From a checkpoint of a small transformer trained on Wikipedia.
Architecture: tied embeddings, capped logits.
Training: a variant of Adam for these matrices, 157M tokens.
Each number is 128 + 32 x the weight over its row's rms, rounded and kept within 0 to 255. Layers, rows and columns count from 0. Numbers have three digits each. The size before them is the row's rms in percent of the matrix's.

# layer 13 MLP up, 384x96, rms 0.0924, rows 161-209, columns 0-95
102:086146135114123146160088143114122138127062039147155102144163137127167145181202126136165110139143111116176181123117178163144089110146076128080181098163095154146123079135189083169053122111124163123156125099161153101126127178147058106093139106107094092142102082126127148153138140149094145149
102:142109138145132122149145157154174110140073116151127126072167179152144161082148071088179136110128128133141128092106086126142099103130157108129127118136088146113126142145166183144077156063136128152091128150057202072120154111088083113123151104131217143168133091113127197160110098163061164131
104:124070168092097157142082142132175138168149114188148135179138151142100116077142146100074119070146036057154173094136154136152115108106120070123113155098136167110156158139133124153170138171139129124119102070122189130154153081099102126141159141129101122159180097125105149086127158110197154170
099:087170135151176145139115125109093137174131133133125181153153050090170096106118102099129120133137162114110091137157140110128086126144157103198118120158112151120112110130035113136071132158134176155101098188127107191151151055089097171103086075116152148143120184102137109188110135092137077147
101:073181090094180123089084098098122116111086102096114170137116119056136094201129124081119153155154142149135180096114154120126215125150149128190132084162143184135151152131145111105143142078149134120143147116172100089134104143111146087174100125142141167105107135171097165051135116106155090178
100:181118135105091116122155123125101095067109189150160183112120186137076092112160188153167134153168102125104121100206173153132162175133112094123115160094152095094129091092123107191120161138146070129141139136132116115081130154097195127086108108150177164103061148115091096145161141110108142081
096:181190109100080112192176132112091107138117099148182075106119137177138108128173148158141114121160073129102129104083075147159127099089150147148111134139086124194101104166115097117088142129092093142147134123118123150119127150027116063144119121127128143083147151141105119197123135213128085106
104:090100098144127136168147143143157134076108173194105209165093127166114089120098163156124114077097146146145114088135087143103095105161128091148157149112140074143080153121095113123111057079165138132123078193091130158071132146120117148113095095147134118148220123098158124195125139139171103138
099:119104147151162141131084128129053080131151093144126134166131097138190143101173151183131155131140075078123122180092199090157127087114116119075122194131167117162077153116148155141159134102062076198152148161110131156136106153165136144106106129100138127112154112093076081114081110147090171159
114:195102105148119141130099111126179127132092189117158069131133070140168078177127150149070119143078096130109117155084112169154190105175050129133099117111133136128077121147152151149140110191090176114130102167152120102147168117100159110168100104141164097178132080188101139119125178161135127084
095:134129137076076107135117079055137146202093132056121196115110125190119183102103113116171120114164121123108138139161098176139097150113152133101160119152151133174106132108075070150140133164199146132140142116142144130145129141108139108143164105131146105192146093165157126148169183124228126117
109:124177067133206140124169161123129056143099150102174102169097099160128133122123101122164075097100189106114127147136084116141193181133100120135158128133100086101112123124158185060112107137094132148101119209120145140122105117130123123165130196140136095128190102092138164102134145079097181147
117:149169106118139115218045123115117127119125090169114165118090097098165115087177164193176134080147112142114112160097083169135150106073159087122091074174145163147117121138180103146138118145135105184140092139150154142139151185117136148121115162135127110101151105155150124177110165148079064073
104:155099075139144121152135128093042164101125151163131138196138152160152140189098109112112144138136121117147135057124181116173167132127169132130161127143127100105151108134126097129116095084092109127116082200141132146164159145156054137072125092121096075070143105141108175140118168142145188205
105:128136132124101186106153080083128145163156153154105123103117049139057107047090151152155119129135131079102144091190177120152196118157123137137080142140137111107090156121113143104163181150038122096109126132156165127068107155130138145135138088162126088125136114119131074115138129201115183120
094:111089146088087111087088145108121213146154139103134201163134155170090058111111104158122104115137143159127086189117148093081109138133128137098155111183142096122162147171112104100095118099127104094133163087087147141155100109090171103118121146108137177132129113082183145155165201100210110134
100:081160104144142178177098082123107110154126168163127113209154145094155140114158080137133156106112127172083119136162112159144190177095131116113101142140170103103165186100120102140158088083015142113165152120104181115136084123099117093087067077142126165142106137118130146117145081127096113131
102:101150048152124120065086150079128126087170142142067202160094138118119116176145123158109109141110168133155145161117110143131177134115110166135204103163126134152143119127170133131129120107089176113102091111084125092113190138098183114146140101168132122028139141178130141058162143127157125110
111:120143177088202115153143181135167177149123116101123164056153135149131121121096138165083151117117135134084187123118143141116110132126094130216095115100141052178111118069109152104111088118100074162094086121114105174122136068128148179154115182160135094116162139159133124106140126161185129079
099:165135131094127112074174069135123076100145059145135090077089099102120128095147137146175136146171133042115117170124144088144167137150133141185058203188123114112110184138155118121141126124124145121110086083144111160145083133085142158159129152159158120098137141147113081124176142053148147153
099:122079150157124122204053080152156177122098180083136103129095101124093179107103088134036132112171122069163117130101201159173151096132126117116107111101074156117132098153137081087133119167121152153118135090166104128092136152137170141138115148151134116148140059187165135163151159135111119124
101:148183148152141091076137151133150134096118099198098148114126121167156100098133109146067109139136186156132147120145166155109145142144143094130063167137122078094136102111146179169156188093153171169121130085121095193153081167137089114147157135105142135116062164100091160108097054123060142103
107:127099133078074117119124091132055091140112088102103091161112108124095124156124123101148107113103193126126158134169101183158158165112158090095104168140168185136168151151116116137219106136180072121117091157163111160108156122174134133127126101160146148117128123074106089169169134158045129070
102:106156076167142148079151126122098197120143146039105092122136101156097160165080195077125128048144117193141140157167134159149129176125139104129126106153101118114137135076148065144161087118136125098121078142133099108131135157153116153094110078172162161070061117083135163134134113157145136131
101:199124112054140107130055143151112133148151087183123125154109146081182090158133108145113144192141085167082102150155092180074073138126140186144067154170121194136120118099062108108139104132138139144161153119136069122198161120104127107133085144155143149142132087113109150110147100151108122134
096:113109085119160099128191149179107134098114119130160082137110171068124171155140146127087135070167118146116160148091142100153114128099095175121134098129131116111178071117186111165087189098133114122076109076149136117091160110161118092141144185123124068095163070128155122123199075114076094163
096:142160152129116144112138105159107154119139163158130104105104194128081082138121122141138146120165129085192172114123147124073146103028117150150131136132180082138154103146100148166112142119111149157147079103145078122066142095147149143121129143121072120134136172183082102074115199070048145089
103:091058137151085089144088107149082136155135135102114063104113161113125148107150123088154176105170116105124112128103183131133122150084187066140151148140186073167113173195098140187113102111183125129172121116153103157151150098142178158135119112142074160137066110124129133111119062115187103147
097:157071098091122097142058127173141130145171074133110181109100089165167126134109111148153178132091177101113164152169116164191115119068132110138146141078155126136163143076144148154058103135114150147103123096149138165085120157165141180155181113093111067103151096110178112106132145084104072149
100:167079134105118150146124119115117080103148110176114183137083094151129112105115122089164131125119177135179150250134084109120109149103119176101104088176117095126094144123091151155154149087115150151126122100171090124113107187163149084155077100127160139061068117189163170111140103125092118125
101:133080125123170124147124136100155123151175188081147143101084153125177158177160111121178123123190090155101145145144189145147140152052100109120142123123111185110136104118162180095160109146119164040104130138175154171098122089114102120127091130176142130107119130069163103090075171092154095078
093:134087093108149128174185151170153108143103083110085140098099151077095125160171149167132089120127179076160110139072159089067143126209145104112150129126098139163078166120095145169100095100120124122124115125175093073130157177155144131112163154124193108143096185086144086135123088166097128167
100:133087100136135167071144172141116107099102195080105086131107109123130068065121140131108180135159129121109111139085115095089070158133133142139101104174133161168086096129116154108136148102169128066150104107119159199153163190142191174145132123104101090083116116109176092145109095110100076181
100:132121139117129132095117128109148180141077120136153130155164127060077180101170146098093113154082131089026153090161131111151132088080142113153142117104151140119162130163193131136098121119150166136113127135203161113131048083174137100129098159122157135157150159121134162069086138206127100105
098:146110028064128119128100134117141165192110167115111069113137195151203134146137064128148133146116123110094208115131165094173149165137171124085156118108108131136089089094077139117061138131148144102156183098105116101134137137077124165095166144114144162117077145158136141129144126113129127174
097:090154108147167100132170157152088149128182108116133108165140211084108132127154112162145112144149116130118192173161130128172146112113077128112078138175127176105092101124160099175144079050141177105085176115093112125072088106070126112159105160118118089102162119115142135184124153137158196150
098:041127177154106135068101080121094134188138086110133128133144109190107152084180180092130130137114142124118118129138122110137081190070132107098126138167092123142172136133085181125123146103155132148126152136135161135159085091128091130075130173132132137186141160087177177107104097213156108169
102:101163112130141209188109087135145108097126147180085108135088116072074176115151103175189139103137153126091126116125134091127094178187130115073139116136150109175112093134099146158143078111160139148124066146167113115149150094118162052128100184128101172132070143123174141122179110163146150114
102:069188192110131141166073167085129149167079155101125168108096122115099107179162091131086108136145087154180123117148093092112096063173114072163120121142064089107109109110128122143130162107124160126157080172110130153128117080098132111154108143137218122179146109184160142148129159150098104118
106:125098199109073124161094142134085166171197118106147101180145129121097068105057102124150155148114134143121167082136120094123130105099156127116041128127090110169068142177076159110172086161088120133123153122109109113140078116131108204161140174152123144178110122124110137088128162113125147082
093:159126123169102110122176121188145118069086141094149185124178127067097148117119140149115147147137140115050132139159083121102079095152200124129151100189131098102085139130113148141169120128121113084117138190128069164095056152154146124087144118183096105126103128144137157101127203176087108140
097:176132108131131121114160101168073122135134190126138115124159117124113126164137155086140173093121063115113118157139137156154147123098107132119180069093173150140091133103149172133145135196137114076110130129116081110164053141085061205098064118088135171073189150187110095110115123123137125097
095:137089164086157123092181086170080109096113203145097160142124135162150086135115160100090071137186103132131072118134141150124095129119111108150092109158130138121113136146154102104142103068145176116059109084102141144203189153106131150103152147169139152131188195107110153097107169134148084080
096:133177119167143128098072140093134142160168113180135140102122138107120118158120132126149134128117094086069101052133132116188083133152152134137159091093101073124117171147136054107035161140110138062114119132108114164188151129150114170144151146134073144084125140162171103119098104172179195133
101:163162127096123104117145149120159091116184141127061130124118069194157118146140116160094162138097120130135121072142089107088225173162082184107126137109130103135114135113119161136127091123113055134157097135130124091133114108136134194140106167145129119095095084125039107126091206140177150118
091:191133168117183117127164130125178090175092105122153128164098144123094118115219091074123149139128140116086121147093060100089161128129123108145165124136148139089106132129188109113152096127113138167168169129116112090114104143130179143148098130169075121145107123040154068143142139107206078092
108:118136171099062184139069126147131141134152062125143082110135070101163106164159175141145193112148176097132090162141076130154090054096173088154111178134081110105161175125112083155134138144111145121172124126141158161113153071074126128094105116128131151133127076085113110085111093138088132169
100:157145128208156136143174150129063147129155122196095135135084149127119095112141094132097127079121085157150119186170166127068128121092161137157198092151104056119148056134124137168140124157112124116107153098135113104139135105107063159133089071084117149090094168156137147151073073144108143122
106:155125121126070119116104099111109165054136134086128169157093162179133164144125150197189100106104104104117151108150094187143123113155147177101110093078148146122143172122142160108095110116157085139107119124102155114142110119105067190082157145162134099105134148145082133057153140230121079139
# layer 13 MLP down (transposed), 384x96, rms 0.0841, rows 161-208, columns 0-95
100:169123180141148146118121103116141130141184108112152069049110159177120167135136056132113089068119138133175169140093097158086081107150117167102144208171122151095107149128092147153129157117171114102157138113157158084092092109119161181134124091163117143144042140091108092117140166112117095161
101:113169103017111078156127160149120124126148118108144155124149154126101089135109098154158136100165149121115176147137172119144040127075096165124130161130165137130111180153116098135085091152103167165169082170116069152122087161152167099155057119146176083086100132188131137140117149126091141113
099:087122164139140148082102125091119114081154136085152137174140162113164138167165091106184147167147101114094155168170087150167137040097115055140076100206167076168160131119156109119086104165117144096082145105171180121140127122133145113175077111117158131128121094099113163153091104132091109126
098:128118166124105175121102142138078077129184146098160154142124148119149109122097132157102091093137099150166092133109149183132122174141135067089089127102079127145087101142168120178096054118205158109064112135152120190114138096095138155070149158163126186098148171163123152123170118067107148164
102:096140096099147160094098121183113124115190128181106099155110115116072139115106122183155097118161097137171149081083120131129079086101153193187129118109129145159088150151071124075112124107135121110153172147060123132141114167198151115098143163185155093100174085175153124126102162193118127109
107:128128084122143164170131098146158142122183077140147131113133091095113179144061129116116086100127114133142156140156082131145120142091153230076158196108123139160166159111117111138145091100141118150191171149116111122162097101143119121115104209040120082097195103146131122125118096124130071140
096:134141101159050149105130133058116136218164154160081124164130160161163167158145143114161161108074172151158144150192130138127164113117187075113132129068148072097115141138110139096089092116128138131092111116159091116110128124126123105078120150183161148127124104093107064138170112156113144049
100:139069159107180187169136117188133142084147093127072163174096173211103119143111142123121159110130117140113127134099138143105104119147089187120100110110116136164097142135155076074150088101165151118139149189080086180067119130082080172109155168113157141102109132148082099108107133150177100160
102:106160130184167092150143052121137090085142144102141109071079155132159119110181114099090154109145095138115162149169160096141112115134099075149149156130114099128136110151157123126148152093137084151070132169134169121175192146142130108180139162031092101098170153138156158136116053112103164086
114:090136194175116154116143154125045111153115133144155124124172094126127151051164114125169070107117122192133183111125166155187131118165114136149113183119163179102117086099172119054152185135127136131141073131103134125056096128112120091093133151173113158099111078100134130137118162089097123148
100:109110151168097226105149090138116154142136131111123162067115161173183111132085129163114155106068082195083163158120116160120112125101138072205113108172144142150158102143118128166117177145101110150133094158148149122126106085074143075110126075179118158134096103133088132137133134076095128181
110:124162120130143189094170112097142069153195168060174139093110088123128138127123099112113098128171143091132143125150125150131143108157116200128108037093143131141115100056148138152126133169159088107138084182131098152099135143159117125106123102159113075133185153152201126099131173105080141183
113:110121131152166140143124141139119123186146102133151140097167110147142163079144165093115135177159133171101112155160103109099172165119113074055139120138168086098168106134117061139151118097064082117078117121115097149156189163111131171139158057159091214137113089091154085136148138071148117094
101:108150166157114120157099103133118074101093145160156102105035173153090085143075157120144157149091131137162109138133156077159115111141097176192120104156174095101135117106149116127160166117180128156113118115148165140161090097126076159105085144087108080105043137132152206130142157108127178155
104:128084090131148191091209120107120108142083110132183112105143093117146075111119130131139090105099096155120217141149054111123186179136153081079112131108180115132085131152161151161133118128106148091089152120170181124099141125129213097147137145125144144119138151137116144163153090090091074088
094:125061151174150141101143200131120062131105055138160146180147146080131163116124115091172104160121104094105079169122140151161115156111122009147078158133127141082178099118114198128124146100155156159162112178138098144146149106106109106115127135128122124151052116128111119125136156165097143109
105:101139116132137145151149120176143158189116077117153143089121116120177108109163142141157255124136135082076150108171106107189090117112116098148131120128103156105169086165119164133143111165137138158092105133089199094167125089117097147133124095080096119113100167132105126130086136103121096107
101:191166068127096163139113087109085107140150084177131088146116146160107118138138113089118056187169156105101210164128126082098132152098109127122139131106179093075095136117138199144203137151104170134147129108114127130071122148097126105165138077117123120115082140142151067165128159120098154174
108:114135063138093181147137112089163127153105084114151113084063122131125105146087151105065098125095103126147158139145173151108141138156175143158111142107181081127159072152080124163151133165121144144068141150121042120126095215146119157158097175132109175202112155103120154113144159086121107106
100:123037152156139043097151163102152077071105202120086152094126164098135163105138127122108150134084134089140174078178144119131136130129156109140093131099169143144124134135118084152137135151160107125108086134035177122078092124138172121097123154171148146125208156117112117116167122148120171146
098:067109149099074128086120182162168162112155149166162149086075126195102126130103148109145101143078135143114118161147045145121096117138086072096123129183124151155154170142094140113143107189180101095052103079124170138138116132108116140172130182123135165128154105108137081069130163149107150117
099:174120097161087112125123108161085182146104172152136123147106144140144107101177130144123165142168064077142196135074148179106082083158146135131103120126115141142129151100159175163126120093177138172135135167069156131093120067077120074167083093156141105145172082142075141177147128154090083107
103:126114149115079102152068082135169072110113148130096137182114115121122156165132139153055153114137181148149209121137123057138181186137081187138157102133123101102131157158172137108145105104102067162117137103130109162130097161125110138095125072159105081182129093089087147163135108144122196124
098:106167136056138158161082149083099144128137129130088131110155112103133129184130122132143122110154117112122104118178132195109123120072095142124180166088094125071105153158129138104122111171105146165151133126115106095100134072149159136147075106127124092148128090222184139121158215159037146130
105:136144128156116127106114147100134145083080107140138179137100115110182110114115125155128160093122145130136128140128161162135123065130063060130114140143107158129144134139159185038126215077063086102110155110187118158151139123167141128152155075076122184115123090123191093104096159131148080172
096:216106116194132132132149106143183061148116153117106142092107152060126157124136068143099144135146169159135128173078091149146090152132150078163179089155143071098126114141137119131129139149182107132124059049099107097117128110072171091102139158144194176119139113108157125109125130139141112164
098:123101067140143140110154201080114101119091082140203095090071102082176155144106140152136175098100150142127157083160126161170162093093118110175100121151137113087140115133139161185106149228088157139202102133160139155113130116117163112112112153131122052104090167128142121125135105104117123131
103:102102169100100091182138155134142132108157122130141127151151141081149121126178106090139126155149067089101114135149126149145140118119141098145100192168152125108149137091152132130149115153103134127142183072081134127056140125149151107152056122196110203141084118101093226162131043094106101144
095:099140088138154055134174088194122161158185107114128171120126124128081147075099089159148173156116131096110155123108111156111089122136058122099070091125118129094133143152149121164166147157147087179171108144175104110218139102124075132175131133094143098143047145100125150161116171098144120122
099:116112111118072164070154104106152092178093136095141136169102128112120160133155072110069186101115196145123164083129151092098147138165143226134136134127085128182101081145104145100070146086088167119115152113142126097129108157135137168130177144150141094107173114144133198139151073174146104119
102:110167140173089111080166085213174139135059143147161139170099136140079108110146106143161215105135122105185149155109157050161151093163099108165099102164126113160058147079135099171153123137164160136134090129146134133123108079133140084115154167129106125128097087074117153097127111111118118144
095:167072132150167064155093150160174133172088175172056189106197063135092153137128060096123104126124145141129116157139127140127114129115096080119120133094125141149147120091149111049141098111124111166123136115163142125215150142151149134153088113168140128104068122130149161129096148060153110107
101:116154083052099124092183078143123154085137126148144101135138159153124172085122155212147145121161121139136076107106080133135168156096113131149106131135140130163132157095100079093103098139144214132134137136150085142165164160067118103087128102210167097120155128083092121149172088171145098160
102:102125102111168115102119139118137105212124151124136156119192116150122083114099096184114153166148116104083129084089119105118164118178066115104110148131150075129105163116163152118121118067106110137118128125181170093180174182142128091163129112039142107154149146131127065100152107196194108105
098:112159144083117162141087103138141147139185092154168139124115120120105114119140085067143151106049124117080105172174232173079152115177107171112157153147143174187157149109169125128154081106138126193172132121135113101114102128141097133132129135100155106126118099092098101102199137117078085096
098:171132128097094100165099149104136159090085131115051142074162111168122114138140171150102115126104126115132070124124157121109147185146156110071123080074135116131124186148142142145123092161092108172200100128140135199161152149194118169134138130188087137129087105174133146114125083097177114058
096:156147106083157124154157075185083120145151154122164192110131116127152118130118114109136111049119051169198105102178182128130157115107120139172121107163083105167074126172088137121073106093105147153083095156159071128110137163150130063156096161141148149178111155122115133096092149083145136138
102:103084115117158141111104119127164068156172103132074107191083095172131117118119100133142094164109077155129114116136131197094119182082138195146203115101128119168115118195104110141101131106126155146074119079083111145088162174125139118109144139139111144124092145108154163223130101151099181134
101:107111168153174136188166164110204157149124125119108139074130098139119125143114124084129129156163142121133156131094126111087105081125095069148138114103127132102067122135135134148170178114094080173120129165156106137209104147096089150187054110152039123138121144087152134097123159074120187144
103:150101095182182165091148140124093139141104072141133112103165135105072091076183120142149145093175098137169069117123205165087166163128152132128142097177089111136093161108142160094114175142105155109156106131130059115159141176116115119141163165054087153094106115134149133093157178163090142118
093:144103160113140098135080173137079091192140076168090091072068102139163120127081161174102094185139146124128090148110076101204130144112136201117093107124120138136123116172115137133103117132122149144092156105121109164165137105092089165145198189061189110167146136107149120139134096109132136123
098:128118122199098159090083110078066126170107130108120126156130166137136114078102129167116155118180149073105143108201131126166097175105102131091103114158198098157126153118133174053125199151116113132115138177126130097125139126065131140107108100091089171096098120077168179149127117155157142173
098:113097085152109107131068130071097143126072110149134111095063111164173141147119117137128192109131105106153120142142153102137079128120069181091173084109178167195137118119143157127131198189174105083148087195132134162129157118159142099188122134071125145104138157123131171155106086131088108125
097:103092115153070042138112062115150188102095059107112148156132130193114193090101125097124071090084104152119111180145130134137153187092148123105153104134077154140123153074149130168147123161135131124146102164093130123134152185081170117121151167149167088141168109135108171115162148114093108165
104:092114167080109094098164118156103151118067136068155125098169134164164176109157123140118103120141166157114124156147198154164125133118102128101137096128096184184096150125128083199140089113089133119080121134170110110203118129132150086116141087035121144082095122143160101117157123156203119121
096:170111149044161115144098140091165048101105161123109151101166144115125099121155139109148171155213137101133144065129101097136107192118138143148094112112120126114133100158173100071148113141139105148138103086149155127098147168209132113164102145114128100156169185032112121151113137127110118086
110:134152168074131048161121137121099155160097125114145116098130133143126067175080138119128048142095148109122181149162116140101149092115131100141155123164119115087134149096094171133111084142142070155111122196132136151145086096172106123108129100249111159125112119135136122154183163060168129119
102:115151123176122118156126108105120182145158158171115116158122094154114073102111123151099116160126127069108134129139123114074114120102135029148157158140149145143146182089161150057167172160181140114139143112107042129173154163088039108119108169168168106125110106127125143100100132130090191149
# layer 13 MLP gate, 384x96, rms 0.099, rows 162-209, columns 0-95
105:218068139122130143127141105172185172108131168127079139137054099107120114206137137143105080137118123073147092145074132149146120201126146142153116132085167154113117098075123126115080134143158166122121159169096153132072149154134115141107104130119096074152153116120119109060184105090105146175
100:101149151116117113096117049111172123148148135170148107148101177156103133153099111153140077073117076149146129113124084096122173185061115151113074159151143137121120148168130095119145099131133162097166118102124069108114193150111150148161171146064082147118163154135144215104083138104182171163
101:173121169186176135108161094182132121143128192169139151127128181107123132142129174072156074108140125081116119043124133099096139115156152137121166127116102114167146122106127150127116110197075083125122123126093099066143093054014121151149096135096094121150146141162131133133118096129123119162
098:149135094131136128152072119130165161151079139137159144157144075167192095060122115142145149146104113168176105095092053182094107125119119204129062197142143053144110185150144126155160107126180094132099153090108094092158115093123152164088163113126127095107172096150125122142136140140121104100
100:105135122074212110087104100113106141138142136192116138096099148097116114164109133113143138188088171096162186085117128148120073091119136178097187167202162116109112087166108176172150088122131100108144139118118089152164112152143099113147182154152131096147118166180119139085114162094175099181
100:123101112168086132148135083130190121126149221158082113109107117209102121208093148131127098127192113139145142074134140160168123092138167136149173095097152139134120122172092144171091121105051129094160115122105152114136116150114140153103122188063115106097168097120171128139116128170116116068
099:160153088147087131133118154124152118132121168084129098190148122155150142167163093029136106110129136098116160051142110086073126144110090162054112091139119187101130113144150096203140113155123126134117105139110161147125134139152153165074099105154101126160168199149155139078076117166163086128
097:094164095137127096151078147187105167107119140153081100114121138133095146191113143062090117107180058111151136086125070156129138115160169142163172142120115141109129084104133137137166121106171178090103069162085102118100138176170142189162129094092143132134116168161178093114107119152049100113
107:083121168172099153176093131149147118110145108125209098110110081167156084182112148110153151111167152144109096120088111155122077109129143126174093241105095132096125081117101149108122101072139102087177124139075145176139108131136095136129119129133140132104172117117063084185164166156128121163
098:149136121164114137084042127118099109160102164086167127118134083131112115105163111107090093154128112145125143139109125142126060168107123134109098185124167122081174113168115168120116132145124074089137095108144143205151109058116096124161180166105105110193160062177098156191089118133177135147
105:163129138158099171118157134127139174137134071132096194133137111082141118121122143099125130081167141149172136073094152146149136184137160142140139122165137133135097116171181116119046115071122132062102101138125133161098109074141105163096102139121137091039127143167095190135138082188136194172
103:149135122103143122117081116142153154076154129084167128174067169117137107145128155106151098141092145108088091083155183140091120149049080155127104143181172112110094062135118130089081160088137111169192146110151105097084170101121118179159108161138204093090123126135156171135095146174153126157
096:128140144143149184124102126125126198202162126176152136123091107158101162099106115122080139100125163165118182108135153142129120115158106144197193144084129099092121155091194123106094117114063108172104136137103092172121101107116100148133120163086123102081185152158136154045105128104159061150
101:134124123172100110133094078133068161140162175143116147165129102168145083081120143131132146127144126120202192137129160142166127160109174202141087128130150134165161118122121077185160164102072143116162104171108092115110135121067147165098128109080057102108111171124098133046146178148104124134
095:161122132118114119099091091145131141108080138156130142172113159170156041061073117139147025088163112150169153117132090112084071132121152131115118116119097034129110093174128117127125148135147159144107176130105128096134174133103121171129104167154154136093154148164154174147189148137171086106
100:109098203110123174153122163104098125080131104119130090079078159080097114179142173117138121104116082106171144107150139197085133125096083123105160147141115110164128170134090149134156124156140094195155087079133076116127119174129111133170160088140158140150083170071072168137082106163116174161
097:155136146167155174125175061087153147155140151109144165144072076099142091080133170174130119163080153118126100081153108112168119080097151132162167112127102161116123100111159116069128090166139169134192085148086095132138156084173076181119138170102115111132163093095149102073140161136169173107
108:084189134141134159103124102119114184119111124154117172067099137062145098111076182142140075105115103114166108077116192118135110148112129146140174116092189117117181106171171067175136118132185126171203058131105079096137155089135151094124126106132119135092128119128108161140146110102137163083
096:173136126107130140125107076131198125090163174154127084099151113099110128157108071063120095147080159133116156153102078097069130151145184171095128110132156135113155198133203160109129137108069117149128112169085066095142090149142134114158152088122156125120172097175096145160103092135154184103
100:134146055129110133157074085160151149140071093124101113156151125088137117118139061079128106123138093133128128177115141107075185153143179125123102124109155125090063111142121131154080124120063151166164111159180115129121122097141145053143085136125175135214104121136114108186127165180162084156
095:143157114084127105096167107126121133132102115149198122162177197132165126190153125132125164122167108160143133098147071113135131112100162148120143122187131137083115156135140060138083161191153100140141149065149114147133153187044144063076127135069170115125103140131175106076112114122126178134
116:154100108113158131199077130173147105140173127077140127070143112129120182142085124119134105100087111124131149077058075113129112102108126121110126205181127159128157175150139114146201123106104121133160092122095058154172205143148062160140150093107104119128182169119105099133126141106088123118
106:163122177121147150083115111123160140151128120109108152141072145103122067151194127126123075117123088122157102104154143104110151128161117187216077155072071163102131067130174154113117101081161097138164170086164095114136093146161099104087120106111127183095123126117145109104150192195087119117
104:178146128126114125124129088088101109132097105160148117098056063126168140117150166146112100146141080142130178099174147176141127143136089130148090141109127096049182166120138164111140181104088094103158080166168143098087152126137127133106097155105187097090186116194136134165121088124138197176
097:091097094112112151094132130133143144135081125072123138111138121076169078084149161125055124127052111154105120136089091156129128128148191156158095165151172178167121139110179138175060097116102142157077084090141161169114201150170118137132110139110122138108156154107150200079087108157152130127
096:194089063080160140131158154161093172148121172143128134131129135140103101084153139143142152142059070147142171095152183130149120141070110125220135146168147101079103118121129122132167169132093079123141096164079121152145156147111136100064151109145135080115163176121134072077115085090131106146
096:146111118131141185100098105142073148150137144080153169139136087118078074122096140115087160101075137131120092070068175186079142095080122106183106155170101091145142169126081091154122179154156075099174099123169142139105206168130136127162150109118130166127171105103103131104084118127147166118
100:136093130100105155182145128123113129191064116132134121207084073176122132150100138077156141159115083135096126115124207114159168123141134141135120098171107191090065130127112084195096127098157056095118111097136153100131200136125130075114182134122173106163142146111080134123118128099149129121
107:125134100112081112100184129130159117153072102147158200104157151068157120121157127078070071172081143132118161088193129156162112180094143115092117168131163158099109131095077103145151127143137113119132181091091085152169200112042125090152171112122105137129129083106152111138114107117110147118
111:171119176132103166059140073047122131126096145122113144069181204100105126109101131128206125099135090102109175167122170144105175124121097120151171132158161142204152136119109152081139123138143167120184154126091113133116168119133084096167076147109136128134139123106140130071152161163076128102
092:110075112120150118169113092173149092159113145129121117085136129077134163067125144126082135168137143099149101125154190143089115179094149150118109192153132139095087177122133110200157075130135105068122118098138160122085091158139107159133110145130195167094124097128137093066123036142158115185
101:168171121131160102088170093080098131124102125060098136125143115153115155151111091145196085164107139139174138109140123185108135170158144116197137171140134124065080126151118112138085073124167141158138116126148069204130102159096122136103177093128132143058101141147171189063100116137142136103
104:144174172113123107136083170142103204143118115139101108131122134079187158109134109076146136138112139137149091135145093140131103161130134132068146095183126168075120007108155087098104157171146135120159187133093095128111153182105123130158149147122176114111171147151081139126136102146088169057
098:149133120123141142104142129123102109133132075095125141126100158134113093101158124107114088164153122105228144134153095099115147137080146130114090157233119093177108182109159092119139125148098061195130155096153093117182077111144102072155089090131164137189168128099110165073155140145091121146
101:131137081169150137149151134116103158122134169144126171089120060132094132154134137112106064113067142134142152177099172087148127105081141140111167117120164094076171175163099146096159131027090091154138089120110111085117111119165105138171180191186102147159156166135158076117113133100089116120
095:148124154154079123160116168148111129162094099113137084179083079140152139157138085110129106190132090138129128087161164087118141175130125141068193163080149131090188173169124126175117138156149109139119109195117135086160095136131130150168076099123133072071110180157142114093067183127149162148
103:102111138076131131140184119149062144169125134121193087164180145133133099133156085125117169145107085101175128089131106145103127154121138145141095165106122122091107124129167070195099166076160067134218111182100095131110120163077078126142072097115182117115097110149129126164169151138142091146
103:125135104102075125142085177097087126102150099076076128125091111122097101181129108115112139088045091119111127156165095078154160182038134153117198189133113161127131143136142097120126175098139147194152117157114148129128120105096180126134125085147198108169135147099122161130142079098140170136
102:163123124077116107099169143097178117106071084174127213034120133101177125099105145151127143094144119167130132094091158126177087145161180118118142114116164156107106091161083135113158110156204140119118132189107141192129126105087095145137088141165109105112085143064165127132102132114150095113
089:150146083066142119144126058167189176207126097114125109058121139097191107132097168133106091093117157132152154174148125107134082142164076087144140121125161147096110127132171154108065115076119160158126093072136127174125126100151179158170114193122102152104134096149131150145130104088094160108
097:128125143117087158140163102194108130135143109078163128144151188158076073155148060119074121117185090128143114198118160087121158096114138162123144093110043117126134135100116159131136179195100092208131154115150111148069146138127130117158115093140151080157159116152125092071142102138109156150
095:122106120118128118167100147129158132115143177105089100136172105130122088114144137110122162148116089092187128149187098191126173103086121173048113192118108069135103095079104144136093093122138110132139181078094155142056142108129178162157190128077100167082130174108133115108182081124119107132
098:199120127105161116139152092144156137141127159118174119095115075151184119180116198151181141116174070102186127155168188183142152102116101123162046092114122068092160176103095125177177117082134143116157118173125124109126131113107140156091114163119087113086123139129128121136115071146175142138
100:186126127155142131127147075112095109153139178113119062163160147130119170119072111116132079130150158104138093081084190104121070104126116105118123111163083152146125141167152112179120085116086153198167132123118069165099189128136129164183185211136120114081089113163135145112138103114081143125
093:177115110162103181142115146150121178139153124116137193100109087113121168154165136092106162077120086149137142138168101146073113170177118103117054151141069107114111102135091089158214138134143065122137139124105139177133086151177084091096150096116211154133147118111093168111132093169145137107
107:113158121102114143083061127126127119158086089142125096129156118107094112134173129086071159084105118121094096075104136134060106161076148130088191134155118132143074098170140139194138120122177127165107162120120166167132177128152117138130173117113216150101184124076170167120086087113147126175
103:125153101098123110075138066084203089105162145140117207082156094122111101114143149093161113090172148233190130150128115146094131125140134110132160173138128096157115121102132102100146086145157108152084164076067050194120126168114089144133140114106118129117151136100125135143156109149114172124
110:094130129144133142069115033158086137177108055157114142095110099164132071201162135091099111153172125150136174175120188117096139123120145156121164144142107106133098108150104129073173107149177135152151124158121169124110144099075188110138105137163088146089179159140194123110134147151155086121